Each number is 128 + 24 x the weight over its row's rms, rounded and kept within 0 to 255. Layers, rows and columns count from 0. Numbers have three digits each. The size before them is the row's rms in percent of the matrix's.

# down: layer 11 MLP down (transposed), 1728x512, rms 0.0632, rows 1593-1627, columns 0-127
# gate: layer 11 MLP gate, 1728x512, rms 0.0632, rows 1594-1628, columns 0-127
# up: layer 11 MLP up, 1728x512, rms 0.0668, rows 1594-1628, columns 0-127
down1593 105:160131132105128145115120132121140121111139159087144104102138139112109140118104070182139123152071104126136128096139112146111112099127169127103147131136146143125134175116105121141136126124088163117146087174135121159132107134148178120140107127137097164123133110111140139124103097139177119095098121112088118127144147134152123103122201157133110115141117162121139120129139110168121125108142
gate1594 096:093161141120137080111153109150124148143142103177103119130114117144138122124117096142126096154111089108162138121116153140109121097149110107136081163173134167120145112158147135110122137088176157114172152125184105099107116128162103133110177160108088110133140097149139110085127108144147123154108138115124121121113125107163161121119147101104137094106133131057137132082092146111087115100125
up1594 093:147168135126105163140117162102130116105148134100112146115130123146087079152156094100148151102133083096192065141125107184152101159114113119087164083114148115159154115131134163097157123122131139119141134120160094127139136158116124130087167103174134159132107125106146123143114116126106158092137113130144139087182186175102139130099068117119140100164132149127123091157156124141142158128139
down1594 095:140136092130122123155066124117108143167138092171097082111153146083155130165069132160085150116136133183127139128139153135141158163129148139122126140140110143172117120109145120109144127072130145114135119103141098129073107112123121131153120095119115148120125133117140145127104174087129154087108118093124119153102163151093137099141105109104120144139124140122134120134092147147140135120126
gate1595 099:114190155100118129139141138121102138148105093135142124141128147141106171152080120155131150146112115099140121139191096146121128100119136143098137104145153157137164185081104150121124127102133101141154157112100162187116080120135138102142169120114095088123161115112133156126136109122098156131118119173129128147156136089144133126128131124112103145124095143137133097131126165107163105090113
up1595 101:141143127125126163153104113110150159172147121144122093099125140095132138087118120097136140135153126177160145129157095128139114134132130112122106131099139120137117103094146116122148116161123128115132112129111145085083098156091120168105138128144140142127102097146128169086144126145119114133099117117120182120093166124121141123136153074133114101132132075132148122140141140166069071133166
down1595 097:113087123106123131144100148090120144142078130121164129118110108105087131180132108126156126096098142163123130110145115125142150118097127128154114121147079135122189161123163157120114165109147092100168117118102176159100109103088153159116122108118115159145126110129136138156117162143122102151104122120114159107137171095126119154135127132150122119103163126123139138175160170089118144140119
gate1596 099:125121156124140126156105116149115152120118129133131106113121154125138095162169161141150162133147090170115146117105090118080143124108183150129151142139102131132104084127129118140137139084107147135103129127149103131129146153127153164115141123130137114131152108096091142105151149113157085101104109115169145164142148156093169094145118106162149158128088142116114126147189114130170131130111
up1596 097:117114137113144134108113169168148155151163143119129146103114166146114099124104143109095189097145128110078115121117137120084138112117107150160126152131086117100103117125113139131150149120163108140118190126143118122162148147157148181147102092092136125125128120105199145139124161146113110128154174054103184118120074132107098133134145134104072115128123175122092149133143141111124129130103
down1596 097:104086156144141098079118120105112086147149119116090114126172166146170100104126109103099137112139188103097106109116150104107101114156088134138119109102128124167113144099104125107151139129109161078119169105129136170110140131152093162102141130107120115094091121112171143131126096099125148150123167080120117123121090130116105129128126125083085090158123124123135130110098079128137141144161
gate1597 097:151100159138131148157156143129123116159159123180125153147152133144127132177117135100084163115157110133070132085126123125123096104151106099144131142113109153100097129137095114113126135136168130076191101109163127091120143125119114127113107134178139136090161091103171115087123143156133123107101105135111118131120133171131115158121093174109142155115151123139109157139090141129139100121078
up1597 098:150116151155131142153134120169139154122147091137146135142115082131121124122160115114109108136134126123153130109170116079107119157149129144126132120134154208144127140098110124145133104126090165125116112132120093081097127110077131125149121103122119164118153105102125127132119171160125112094157172099116140177104140149095113156112158131086145139124111114128091150119086137130138134115148
down1597 100:075126109116124160094170134125164121125164168129125113141167158093133134159119134108132116119145127120139146135129102135134105123150137120124161118125128146110151146134126133109111144141121110174125103181146155179138143092158149125132113178113139166091147113120153129112118115158157129115170137122109076138167131147074102103115123162138173116128119129165123143166121134136117140165125
gate1598 098:080121152164146136161171126145141138097091130114139151147148173136143157122122112149088117103144145120128113153105112093125131119123171146155115133170140157137160138106149119117147118132186129085142138120138130115125111128137101125163123138120151152125129100099143147113186115091139133134107106110175142145102100090112120160130126124127133146132157155145162132119082101155144168104160
up1598 103:159151148146136125121141146079130169113144102136088113133082159170167147160101138165139130140093119119116148104134132100160170139139136109150111149129097150112061138161124115136112167105124123134108139128152136101175158155119151112103177108136108129115157100095149101132142154119167148113148171146100092079149166149086095114111137126170117173099133132142121103128144126105133161106143
down1598 098:129123132158130133120095120095109133162077112120123104144121079144127111122133111140137133143098127157119146132151122081163146126128126097135166132151148184145105146127131153152104119120109104133171096109123091107140132130078138111135118128096130114080132094120130114138120123086132144099127111075116138137122153168138102151098118122172087147134156149105104128100132138102142115143124
gate1599 097:127131123137138133103162098138140148116135142118077114134131121114159136094096095129150147109109108154129146113108172109098113136091115112114081124128100132102187118150108132144151135113124165104182158109195169118120091121163144144103175158155122144135123127121127108109160131145154131122091101175166142175104152131112142096129135140118100094131154118127147130103145109132118112128146
up1599 093:115134119087144131142126148117109126098098087153149071116163115087145170172143142088154101095153128107135160087122109108113118110121104133093146105135109142094059142127128167132110102121095123154101151128107102118164117121058105144115121119125131147106111159166141110120178137097143118141097133133163134159103094119136180052074127125123122123170141143134142150134140110149142148141159
down1599 096:117121138107107144098154124107118146148095079102105142146126099139142143157132115164114111128109172100174115101156120141143129126163138157108146130151108117137171104125155119138151141149115102092152113202081124159132126175109130091117125081175155131140133142163136086118109099153120114131140102146105159102140124171085101151157110128119101140114192134135134093125121091133140129118124
gate1600 103:120108076102155118115132159161194122120112091134135120124108089120130121117117139141142114162113126150146103111136102141109133082102099117110109142132137144152191116127162121189128154150161150152073119104085102110129123097154133135127104118103111104169118122145120126132136126121119154108123070101153125162121124131170105126114108137155139162135096129141155122136136115148109144103147
up1600 102:149141122148136152125149090142138124084137120104101141112153125122117098141141130126150166120111138154135158102121114176117144141125121143125125139110140122126162132115135130139147161100148137116144130131110125185141161135137145132159135126137133094084151168148143130133093113147102172079169060114123112166085116102070162116136158154116145103153159151105129080166144148149114089144123
down1600 102:141120129143129145163126135134145164096173162129153141096098083145106160157121140105141135096116136103143138081166108125114136142167146124107123112120140107112130132107136134155088123130161137119133136095154166126143099161124171045110182117133091087092117110140085064123120089154127140084166157103140145111165150103128118148139160126126109125116142080124121128153162137109102146112139
gate1601 099:124140137142178116133132146134130166106100145116089180161171109098104103167105150122164133150115097178117159105104097114125096081141130139111109133119168122113114146139132144140105115120164126159171130121121122156142095110135127155142115112117110124146114144136149144138115133128118143125093103144142130163134106168145148117136115131151101093105120101149151131091138110148118099119123
up1601 097:172139128141128137183121118130115109154103133158077112190111098119154134131137119151113134125164165099130126147168173110158112131127097125113084148118106125150108060146143140181130125125133145175132166119127132096141102129146138085104160087150138144105169156121137125145126156140101122125102078159129145088178118141148120099148131122132133076112106115145108061150126075122125149119110
down1601 098:119184151137142087111122119117111140138167110102179131129116128136102104122092138119139134118101107180074137092095100134081092110110103104092117132147116130107176135105122085156150091144107107119140115152101092155170142124121146140153071146108074117183147114125114122086151119151188131129132165135141127201109116133139131146132097143127175109110158112160141137130149116108161124110140
gate1602 101:107135130114158114130110112104124138146105106103092124105094129128123130119112131176152105101141138129131166130105142108096167112114154147150118082121119146141068143125126122146133166157158079098120137123126108081137100191140155106142128143091109113099103124125087127119153157129156117092124119121124136157111091104171096184163097142144072121160148085148074142144107088114121148104140
up1602 100:138158133094137099079097109117145164120114162142138081165135101162135116142109147099134161122124127159139125106112130166133116146126131148146118149111109144147132147144105114128113143119167090116114066128092097116162123089092084082141146158112112110132139113090123110103172174137117154120122171122118155153051104134099134147159131125136149152173105136181113128134119053106120161186115
down1602 100:132135099119128133091130137126126108141165156149078104131111122133119099150145093102142120063187150104098126102146123144116069140167111163106132124113126126078130111137174111089167114130134166166110121113076125135111113131151157166122120091135129141141186133140147095110142115134077126120133120159091164101131110142115109069105125124149143151125081097110203102139124138116118152113077
gate1603 106:110107153073130151124138115151116123147059092104088149158147141149114118128117151150119153115143147137148125123118094083164102149135150124115100144149108090173158086151124094138108119135131113112128135100148123148141125121083103107115139149122132122173099128088144108110157129097125108100143149120122097105082112130168119149163113153115103140102147127112129123148097144123130127116145
up1603 106:108129106159126143103132142125127094113135123108166091129109117070128081121134105150152119134116165124114162165128116135124134111122158103152130146079142113110100097110132151138140103177122115175163125136110115100139126093160134102137147140132134120157168144121158111141184130144132162134128099080170104111179126166164113107105125126155164117112165130141139067112179109136110136132110
down1603 105:127123103174120115156105078141129151128164131116090122138129141089142118139099073144139170104096126126139129141090158127115117152107104119139156096165111129114106119123171145080102122135137123127127145166103072138104116123128107128124140224107135130142126101138132094143139139107114126111118109132153142187187154113099139106157139137129160118167165110135096052107135134154136100127128
gate1604 106:128107137094109077118124102121120116081150123114134137146140109144131166163151140134113084178149140100132123107078094092088116085122143158127126131134130155176135093146137135141145111117159127074136155108130084151115132115138125146203134136146095130175124109117162168143151127119109132067107155165074140107138114095125136146132134115164118145102116153082136143121122088139106131137141
up1604 105:129129139103140129098150152109119144125115087158117099112123134101123095102115138091101138125138144175126099095102112156174133119125138149144167105116113139154161121161120118167120120105121119108155138137064106170136117153160066117134168142130129135084098133128122119089128089113121080135142142116129146108125128107121134110135145124160119120100135114118110115132115153126154101125163
down1604 105:109124145095100093091160127079142104118170154104122120144152154128105126133132116118125111135151085138134093125095121111121120154112071114149127140105160174095195110158154098136173160190165157148158087118116132110146134116109108119094075142136114107132135099169143098125151099141161139153116132138108171103126134143131160130130146126143157103159112129140109121105134145102102128142169
gate1605 102:083158114135086129165095110166133106120144125136142139141120120121137097107151114118126153149132133108133075135156119138130154115143123116127095092176116144085109114133132149139123140161123144082144139123124114182132146162121166122143157132160130120135114114150124170175072144149132158137135094134078089059135149099109141150141104116172090166101129124147195137150144126149113132159167
up1605 098:120155117112101071110097131092104164133132116106142123142093116162136124135141113144144101147153135068123126158139140120120126087114110179114143150155153136139098134110124100095068138148181086137086138116101108165123091146163165143137104128121126133115094185149146148095130099157106140139113123190139124171134112134086140137163121112127164128165178162140151119096133098149120177143139
down1605 101:154173142100126130121143173093159121136151136150130154161163085137112161148092118082133169138132099123156133134182123110130114125131134120101173140075136145129127087152139151118075123114141131099131100132114133133142143153141101081118141153127112106129119154156077111114133132121141082156131115145110143140117106131124111157138089179082126099111163119103113128142085081091116142108157
gate1606 101:149116102125134106128097157136140138084122140193113148121163130117146135154140133131106080123094143122136087095123079099136147179151150087109116106089133115165125176112108160128123176131112089123097140105129099106111139120100161119134115133103120078157124094160104113111116105132119088108128157133076141097146178116107118104141100135121096155119149103125125108115085134113100121099095
up1606 096:130140090139146105140106117113103152107166099122132139130109115107103148111118157136124134141150124126106113146121147134104127103164108125139185149166120116119128119139137159121123139120156147152125114127109164124141140136108068129125153083139114109137161148108115130166079129131134127120116130122124139133118148125119107157118121157149090135130115142168114162140154156137103121121144
down1606 099:108140172147147148124182108112142156135086128134072171147141111138196133120128112133120113116128153131157088128107122189111161107123116119104124140106143141120108105180162161126149150125100156101127161127079137101141130113143170156144124176101133167158103123129125100110146139101138163073167100150107144151134128164116105116103173122112145137120104139129162136134134124151147069117114
gate1607 106:098101149138112150157108117105155149135154104115149164142136072102149110126065088133154133134125082091161118134147096119130124124138124103113149065125132165175151122123146153114122134108142142084123060090120142169104128145100153146153152133151143155156155109130118146142111127112129177138132143131142129151119142133123114141108156080127107102145156115147183137123118143149128140101144
up1607 105:080119125072146121112076143109090163124099136115087108137112130096141109130152115160114134154160158128123115122125139106092128120115126117128075130132108144121130130165107127168115139104139086095138124136151142105113135100131120134161128147130133123142124132122121145144154088164137155120090121142085145126140085135130128163120147138149119108146160129088105169171136123151095125080097
down1607 106:115105114131138104148115149137087121150146121142132156162090146102123173121126086148097110174134120197143153075107155109134151148134155131161173151100142142090127149150124115097131095094100154139097096122125125131118164112106142116137133119119131091108131168118139106127115115105129128155108146112125128134101165106110118176124147150184075117159106152127066131098172137107144100154151
gate1608 100:082135164089118126139106123142182093091112152175125111120142126149135120134115177106153164160170143112128152106134134104093138148125183097111115102117148120134154125127089143127162137138127150135132127118143116104078158154097094106125110141129150128108165085151106122159145166102164096123119113109074110140077130116118122131175139128115122146120156124081098127142118140121132145115132
up1608 098:108127154102121146132149106111150104096178122121134149163166131199098117100129117104098106102164151114163107133143134124110139144138109150131134108089195161099122148082150104140131070121139144121142122121133091115167156128106106139117128116154149131133138143143143115127139119134112092132113119120110155117145121114152129082105060129160147120127116085155100119114117112156110162148088
down1608 098:117108096092123127158148102092143137137114117076172173128101175115171174128181145143139158124176083108144110101134130141101105129133107133140128120136097119121161154143105144115133122150141130146122122088116138189084155085143134110122093151139086140136125109157104080132142144128128113108136149170138116143156141088139119133106130130099116143105143109123111100100114100116169138146102
gate1609 104:131099133108108090095115122153114097066128105163097119157095148131135105125115140130082115163160125094171121120096128126108132103148139133109134141128118137117126152124129097090118144133121098155140114114138150111088111111142092202116119141125109127111127090181139119127085157131144115074100107150090124113132148108129158132160112113121138150179157149135089099121103118138177115118142
up1609 104:121172110119087123125119085125106103122148117134150101139105095143080120130138116128138150096121154143117154093116139115113138124149110122109105136129147117130153113133170140098129126151133121127118131122136103152130136097158154129084140071155141118109126143107140135140130147139155112123146107112116134152171121104075175108156101151060115140121159134104110085125127111137096147124101
down1609 100:121139117186124111131123138163138140138150120111132113141111099101125119140151148153109080134092098158118131115111099125141118120107101123177145132139115161138139124096136115176129126122126141116142123126148119136103168108123142115135165115144125104126067160067151114180102084094140168122133102100148140157116111110094162127130127146168128143078152099117152134111121126149130115125114
gate1610 100:150154096147144111153116128110130109118075108142153147147156130176142114125106129127126101102152097082137142140157160102139156113116157148153075145174112121132158143074141097099151176081097129110168123127118168101102108146125132104118160122125134132163106130091113124117102165123129097116183132129139156114130098110126110118147132132087120125105095140139149100138113124115138101119097
up1610 096:159108066133084137163099164132151131114125113132121149121121122112093139127146178126143097107099118133096077133130106127103168111170119155141115111097141105139074123124142179131110114135127123116097147127119148114092094136152118118117142120151119108166122106161135121132135138157120147154103101165084120081150128125159098145173108152107115118135108145112132078123124070092143137103168
down1610 095:123131159143121085125131151138144149147110131090138100103128107143098092110116150152094112171111115111109095127121127119151134122172135135152133116117148120181140114091127053149102151145137086135147168101121129159136115155140131104137116119121076160066118106134104142144159139159140157134132123097111126136102040101158123134125144119177149184089163116114119144102156139170093138138108
gate1611 098:104081162085140082122112138158089123116116112133138111105104115153131114129158110134151087159141118132131091116123132119106125144133104164079157170122069130134160100150129137082124092142139156099182159114127107120104151139159109136132089139141133106103164106120152139147173109118106145120133131134125126138175144122125116156171114096117100122121126144149134144160115138141113050133128
up1611 099:142122128136114115108143161128065101123128111122145145142103125122121112110145143107120088081113159133128174094118151112145104149130117131101132140191157128124139147116138138129114189164147157089146147127160133140099110100117122106148141109171124097126149137131111123099140140154122089121119168103093140131145074142131127162134093113160129132130108131148174114160126137136137088135089
down1611 101:137124142139161133119117113171129168134126125166170098143167112135128144132158154140144110126113108087104106118123114100183119115142128124124105100149096080112148137119097177084158112141105135153135130176111114108094120116133091126133172117130089110154102074079106067095114125095134137136153141111093141148148175132117109098129153158118121128110127123171115132161161138156161089146155
gate1612 102:085128117134136105120125126152142099123099156125124138100117124146127121165130109136168110148135120111114126123125135103111104150163104103117125106082151129137168100130142110120097132118141171162149137097134120098121123146091111143180119163130115080136114049108115140111164117147129143103170079091101134125126094128117157125114153156134116138136165162135118123070134105116101102106099
up1612 100:133130108127112135148111132147130138106152130112132115192172152103115140123116144099072115117082129134150082116096138157107102125117125110161132151149133124090093165081158129114142091171106135156115102124135149107119085107115130137134119121101119141164138123099105115151133100126133128156074165175144116154097177112129118131097113119135132143128120074083144156133135101172134165141115
down1612 094:130158116112132133144106123135157099137124154120147102122158167152112117070124111124139106107105151139071096144112150135140119150105145136116140089105145148123109134135135112132118153132117149161133108126168137120099128154121100169171119181130104122130115141141139133134113172189070102148112107115191157097104116102164144155126113147164094098149135128130174177141120149127141086166136
gate1613 104:171147111139158118096116096159134116092109113104129121109137119143151119113146098135154156161102107131124094119139079118082141125096141134114135089093155151117141164115159090123139134156106101124113071114141169116105113105112080164165104161128133105110136154107137132106114112117102150126154078094148113068137132101140115120122132087152165136139130107160120117129107125109095083099151
up1613 102:110147114130109160150106124154132126150163168181130084100133144100111093118101159128140122112102123155163159113148106136101124107102102110136090134098117107092093113125131117100116159150096131117128134137101123101161141165148153119185137098137123131120102133126047136136151154145155116104184084165130137107148141145136115121125130154123096105118150146155141071120093151113111128092135
down1613 102:085121164151141140133147091097088156096127105101108145148103139148140177154116148138163081108137136157094149086106149143092151107081149114123128095118148116149081132154151194146116141160139146116114139161123159116150138075160171078121144118104129110085132131124122089074133116091151097115138159139105136144113073162153165129163126123132117140138095163115150165146145112151108160158107
gate1614 099:125166165174126146136093119159122121105119115114101123126132160086125118126150138158109120128155108129136149121110167105122154089146149131128122130153164122083106152158152102128111138092128092116155114112062134134101093126167115139131139132121116097103103148173097135125112148168102132110134127113104139145146109145093143124128141164107102135173159126120140132157171133158106154122146
up1614 103:100088153136121195119117090116167139119117123114098117124150173165084119137076096090136132139142147145086129121138111163127101135157092138134152139174148148185124141141170126136134075148119099107103103126102115176118140162121137134163156125110079143144151082143104148135145132103102094182153143141130127108113148124153127114147135170181149157114066115138156115128102121132153129105140
down1614 104:074126153137113124152122127127156155108126168124137119117135143119127113106145115160135151084132110185170138093111174129085121089143129163093098096125141138094123187150154129120118099107147125098103139153071095090128098127156134132101103109092057082087131099180127139154165116117095089109137112130144136157123124149114148124106182118108110075156130103142109154132117128124169171116130
gate1615 094:121141115112153104153146144122158093176114111116127132102154142152102185124107122130108154083111102111145111114091134127111137171133132126143130124097113163148093120162137159104137083152173177119122134131136147147127146117120105154162151139145108101159114133165130124164149109126137141134079116104152085122107134109132100158136100082136072123105113116143195150152127158112116133156172
up1615 090:083152068138103128133116126162144078121136139113131138133173129136190111146053133110140139134104067115152162122146162134105141146142132124144108126104158147129154140127124156125125156153137114168168105125122143111130126128148179140148114108157151122137095129147125103129125106135104122188115149132094110163109149100120161104107132136163122140093130149168157143133159084099104141117023
down1615 092:116112109101095127116102118144106172134177115118117126082121123106107117136128119150120104119162129071086106176101130148153101107131143133135109106178112120180090155104112100158168140099110114091090157094115113114103127105104103140093151145093113184144125113106118137122120114145119125156138139147115108143122118085141100124114110110133143131119121088123137149104063134116149104131134
gate1616 104:124127120113153118149078126135113103129103067146136116132115130096147122089144185111122091144152113155090124132142087115107118097115150140137078132151120135123143125113154117158101127118116123169158114112104103169132119119106111097172129140122137183123110100186131088137130089090111153115108130125118140099121123123117144085150148126090121116113129105099128146103138090128090106107093
up1616 100:128100106139130123148113112101134112155139108123124139117177140167178143139165126094076126147133101105144119088117158141128111150140120139155148126125132170198133111120091127092115155138169165109150083128148129054132141131139138159145120124134145114131132146146116119155126106107166126079132117161163119114131135141103168117136122104126082119162091143166118113151136090079115098138166
down1616 098:063131117096133110146120156126110127109098110134141131135138114086140121104124135114121153131170138124094122148081123137137078080137152124126108107144096103148098127160121123119121154098127159195170116124065095145135110113146155117110156114162154132122155133119141104110157164101160117177154119129107146129100118150110124154159111137184135145164150110091147188126121129150108105140092
gate1617 102:115153107141094126072131145162165117109145130171171145143135161115116131114148106156134146135154074088106146124140139062099139129136127141115087074140123142113112104169149177125149166123090135122139128114162135111125115126089132183096108144117151111169147135094141147125106122093129154168115102141177111102094067086129130133125135142123115110157086138159164134152118106150120110124149
up1617 106:123151153095124133129097188138163134111132126127158153158160135158160110130121109133156157150118143113127121085125113169111147139148116146155108120142126165131127165123159142124068108157156114131151131132195134134097101121103130171106163125153094101091150124127150140117080123134129109131132157117095173108110129132125110149097086135167112148103111161113143112108145137105190114126087
down1617 108:156132128119136118112107077127164120087090112126115110165117131141135163169074122153108103159168108132158121118135105113126099116144141133105124093152094167126114115140188111117094131118119136152138154137131063131097136133131148115121146119103085101102123110124085134120099123118128093156154129152114140176173150108118138142174129158103138121164095159125139124187156108111148130158155
gate1618 096:130081134152186162151155117162130131096088146130145120091092132149152165102085141160145111125137158132144131088137147075124111156109125124114123134106168144099123132127136161144124184170111164137126124124128135103111132103155133128138111129139102134158137109136098119161155166147095157167121123117100163144102148128167099097150146111160102131146109149062155129111133115126108166124126
up1618 098:155142146121170136115142102113096113125127125153196190105156107159138147094117133123127125120139106133154104121126142114119138216137120123096110092182118171116087134104131152136107146146111129144144142142104119134147182131100122108133100081101115108164137102140120126100105088147111137177153139128088088145151087107130158114084127135129121121126113143125117106144118120144145130161116
down1618 100:137143095128159102126168135137152122128152166132148129114129101117133079144158086145134194158096125138127147176106063149113054184129126107137145130131147095087146166151120134126094139153103111174089126101150124151142134120087147137153120135114136135108112114133136110086119116105110119093196153107167126152139153122098129137115132167113147117135145139130086124108182135104114116102127
gate1619 101:152137146108135151121109165121126135113168143124117139129146100149092122134130137085125137108131146170140135163106134104152130150106104122162140087156161090080155121098135100139150136136145117090137108123193176158155106104135148147159141114114116123147138098109104137124123142136128092153149163123109123131067129145125134077124119097136148155127123118103126148091080108147133128119112
up1619 098:135148131116108163170146152093097140161121109168129114101177139134161117143098097157146117144122135130084168093146117111168160169109117161088166092150145123075151126149141180088124090139132142114119124129064154132119134125060171189109121092122140140143081092149104142132106140158115147095082130189140119080138149146073141105144145125113095139125134094129171146105117137158142152154144
down1619 100:132121191144184118095111140178129106152121118103117102131129120106087129119122158106135148095063115123148109148136112144119108122153137134116163090154109136145170122132129141146161156126177123159156140145090140135169087117123113146129129166089117170158140149137123137161108082136139143125132122144106145179096129117133084086158144127142127120137110168129108122111150123115114154161134
gate1620 103:126128117127146107146143120124136125141124138133142135110161106113148113140124147139086109165172101182140130116112137145116175144122167143140141108104103135131177152117123129160125134111147155150143120128122145102102136118096141162165129123125150105125150131145111121157057131083131120109150161107154120159129122099133106100119156142091117166129129112123125131142077132109146054114116
up1620 101:127135090118175172136118115174157103091111095116160098157173129034130140161085125116111129166140150160154143161119087130124132138148116140144137115178128154105167127151143144135102136125108130126118065135106151127125115140122143139098120111136162155114141149165111157132096155142125130109117158143152111126135141090150130177158167128157110129159119111159146130129180124099159133125151
down1620 104:163102139136124115160108107130182093147140127144183114140152117154160145164142130167126125109134162122129108169144180134161126100114193091146106119141110140117160083128122131091141165145095135131147133166141139102126120162141129112120174090139150145109110128146111101087155115086142133153143131106114107139131099123106113140155146117136117132111102160094154125138160138120136101137114
gate1621 101:104131109106133163112086128142113127165107136134182138106175122133151153142166102118100115112118153123117138144142095141145163136142155115124141122132121162146168126146146116087116099085133149131113121108138150164121113142112136140114135128112090185138141104139113133130138143123093141097111090124116109161118154125098093119140078140139153198153144137108188100198127099140148135095134
up1621 103:102148135133127148054110128148133124132176134152106135085138164105137116131135103136166094142133108121103108124173131092127110075112129148085132119125160174158150128143094098139098116174127199126090133134120157146148122138094127117112128118110117106087106111125171095131108119123144132109117119120188152162163119140103082133142100135159127141139172101177110128181140096111117124122103
down1621 103:118148083160104099176120132157179127123128119148095123125142098163094171172149102140115098156079151167138177097140159115089151151128147161141128167113117158135132098098111144126098133123116109119161156167119146101141148088127109153140133130112156109106123079139120140149130105159102076121170131141146128123124151128133117117127118110124146087137104106127129127077127156109123158140128
gate1622 098:119114110127124157133110112110170089149098125112088101123109125144108130158145124158136123145153134134121161120127115104153161164114149132153110132187137109154148092106141101117134126118149131102143143112103161143114143164161095132103116113156091137109101097145129138127143130110145079116130171158123140105098087111148153099130101114093179140155111125112139156160118083121088103096102
up1622 099:142097112128122099094143108126140137095117142138118145135124169142129116143149146118107101109115134115123114147126147133143100173124135142174129111174104107102124112133171124134082126145107112088152095134118165105098115162096094119153187145118102135086116082115129141148154108122108134124163116103144149144124144099133115131155155126114144100136104143122139128107100140089121070158156
down1622 099:100146129135122128120131164149136109119153096136137149170130102112125114112123137107089097113135133102144195159115116105122155122063181135120134076130136142109129109128152149103107139117135155116125158085160151103166121145152106139103126103109109129154104098108113129175110100113087152143135173123151157112125131118156146126105130114105115091123120106091170130153107110127089166158181
gate1623 106:119107125095081125155105121152121172105134139134164158121116122137112122097149106142121078089147137131143139095133110102140113139105104108140083118112149141089165113159135100121130132109101144127176119112123097121147121140135117077119144153148096093096114121133103124132131136075113151089142119154129129125157088098161156117153130121101132167170067158122096095092146130122161097131101
up1623 101:173103157146139168133158128096142134161159080142096132099131129178129149120173160127110193077150090114129110193138119144108167146126124152123114090151180139091111101126191132109179102123138137124118144134167117156122154134112092092149142145142110128114106157127114154109082120111111156130117104143145145122136128129148136098159118148111148174138156140125127095151124134133133108131150
down1623 103:125120095136110136130072130119155157138142075140177133112114115125121143141111141100098099103108096122118147114178144094119101148169104122142115137171178138073125074100148154105170166136163138092077142096127128180143150139118110104107147122070115095158089147119094116119089145140120134126126182128146179102135102136108166141141155111140118126159101101139100138134131127111100135122157
gate1624 106:162166149123110138146094111130163134121137159145132140114134156109162129154137118163080166128136110112080130152109123115120133127113114129072129073100124126128169149124108118098119182097141117113166121089114143141126121117138141149099154145123114150113117098105154149128104176149108177134126100113102125110131120107172117161099130143177134129149121137105154100118103146119147170152100
up1624 108:171161100078138125146108119149123117111107165146112115186114102153140165119175112142141108123128121122116120159143075133154124129156156139091131148131143124169108091107137111140088134124131143162109152127099140094127140113081157122098113151128162164148134136133108169128126148172136182092094136146147177152109140125126134125145150091152088146097132094104113131084136121130112054120138
down1624 108:109162167120148078139173102160140125169153127121102117118136144128115093096127113143151174139151116146085094150141179171152132120110122133152153132146134135128143129117144182142161156137148149121149098118092146120093144119153133149145089144109119148153161135137110133117157109133096106151102126092133174109140159057113108128146177156130161109142126123109170139127147150122162109125128
gate1625 102:122118165120117101107100130117121115136110099124142174133112163137100151109127122167093106137093088134121121159135150111160071131145143143159136141194137184173113125077109110152127122106133086102186131121112139132106104148105134130126143139139122155128139116129085131167122130106126158079141127119152121120149087138121120118139146134085089143157108118173139139136114099143175129141145
up1625 102:116124125148111145116124137140122145165131116110108133108132158189143154096127126139128131085154142104147119157118112111128156158188193101182069110145167132145136086128073130158121127113169160066126128124105139133102093133103124116145154111153139135131099163126099154135146092143128140075141115076162155135147113141093152165129140097091132105125095123146140106120105137152126127099165
down1625 100:119111155150127160118127181160147125092125117084122085144146108127170070111120113085096145130123120114143090138158115099122168130158127156133158128137136154155136118106125146167086149182146149154165182114149160070142142100164136085142155143123131093088125172103107131139130139090143180098156110132148137132111120117137157107106108148177091110145130143139103146121126140113108095107123
gate1626 101:162134124138080114122146173165134145088115156133112140135112111124129151121127163122144171147124106154137113137122140162157124100126131134129138137120154122141183085095142125124161105147152140100110118121104138131160105135160109139128120106122102135098130135126123133079141115171154094115074124142082156130127126169148143151149148152122112124090125083104122100145107147124095099119146
up1626 101:129140133150137123117127117111110157137078139137118108121125120136128139152165137123146160104146106136121124122118167132164123083126141128106111142128124139123078127166121169158102138167123145099154124127129118151130149158100117124149170121121118136140116164128149100102095102183114129149099109137119130123121151106120112155147115150148187116143138189092128139146116126180084145151128
down1626 100:126111141127159154134143142130127144150129132076181128155111129154122118134153149124143157140159164128168173125135132106141149101130111140133110143114117114105147087105131169155139134120084096126181131084094110102130125095116151113099150133126157101112120094148153146115084145166056135158109147116093120134174141117130145111153108136143098098170173106110147141142126190148122121131108
gate1627 102:170097116162138132125108118106172147138035140089106127135117150161151138147144122154143134150129056130157126089129121089122113077105115128146108145120148140123170133135116109150149147129121157106137161112144102129109126137144127115122132134169111146165122106179122162111161148165168141126168090120139183194116104166159113160181089168124094146113147104162163120139113115168127106087140
up1627 105:142174119156143155101117136143087142161135184100111128099143098153126148132153095109140100189109159135103122149075166126124161182153142155124139115080137124116099078142131133159051108139151127108115120120116127135124113124121190134131159142111157116095082118130143119147152095192156150120115126116163074098098128158108130161117123112097137142135098157116099110133094180102162106195121
down1627 100:113081162129094108107143154139142100111128145176161142108117129079106129106139152078139131100107149129124103128148156070168133127134078129129085130142094162121099127151140124110135098085112130117161147146105094138120137125151153144130138101150133102144147159143104150126139109147114121137126114106155145104077162133133141110082131192090094151098125117102104109101132121100119144127125
gate1628 103:140146098100116105151104124178140127127098116155156138137106135125140156110125150107128093126141146106134119129071099126115111186125127119116050105158103157129102129125169141152146135139130093135144124116163117123105091154133147120125127089105066110126107060124111154136139141124120088145097124086117183059103126103201101167128153124146097130159127087134151107113118140133106111145143
up1628 104:139111128171116117152148129134133150120110143162136100152143127130146103160113118116116164110081106152130143104104102137129181104136136128163103141127141146157120143113108148110093132181151113129162147120143112127112143214146150135096139150180115149115111097133149139123177060106096135111105146125108125143084143120137143093084112078132110118164114150093112087152117126166090157122126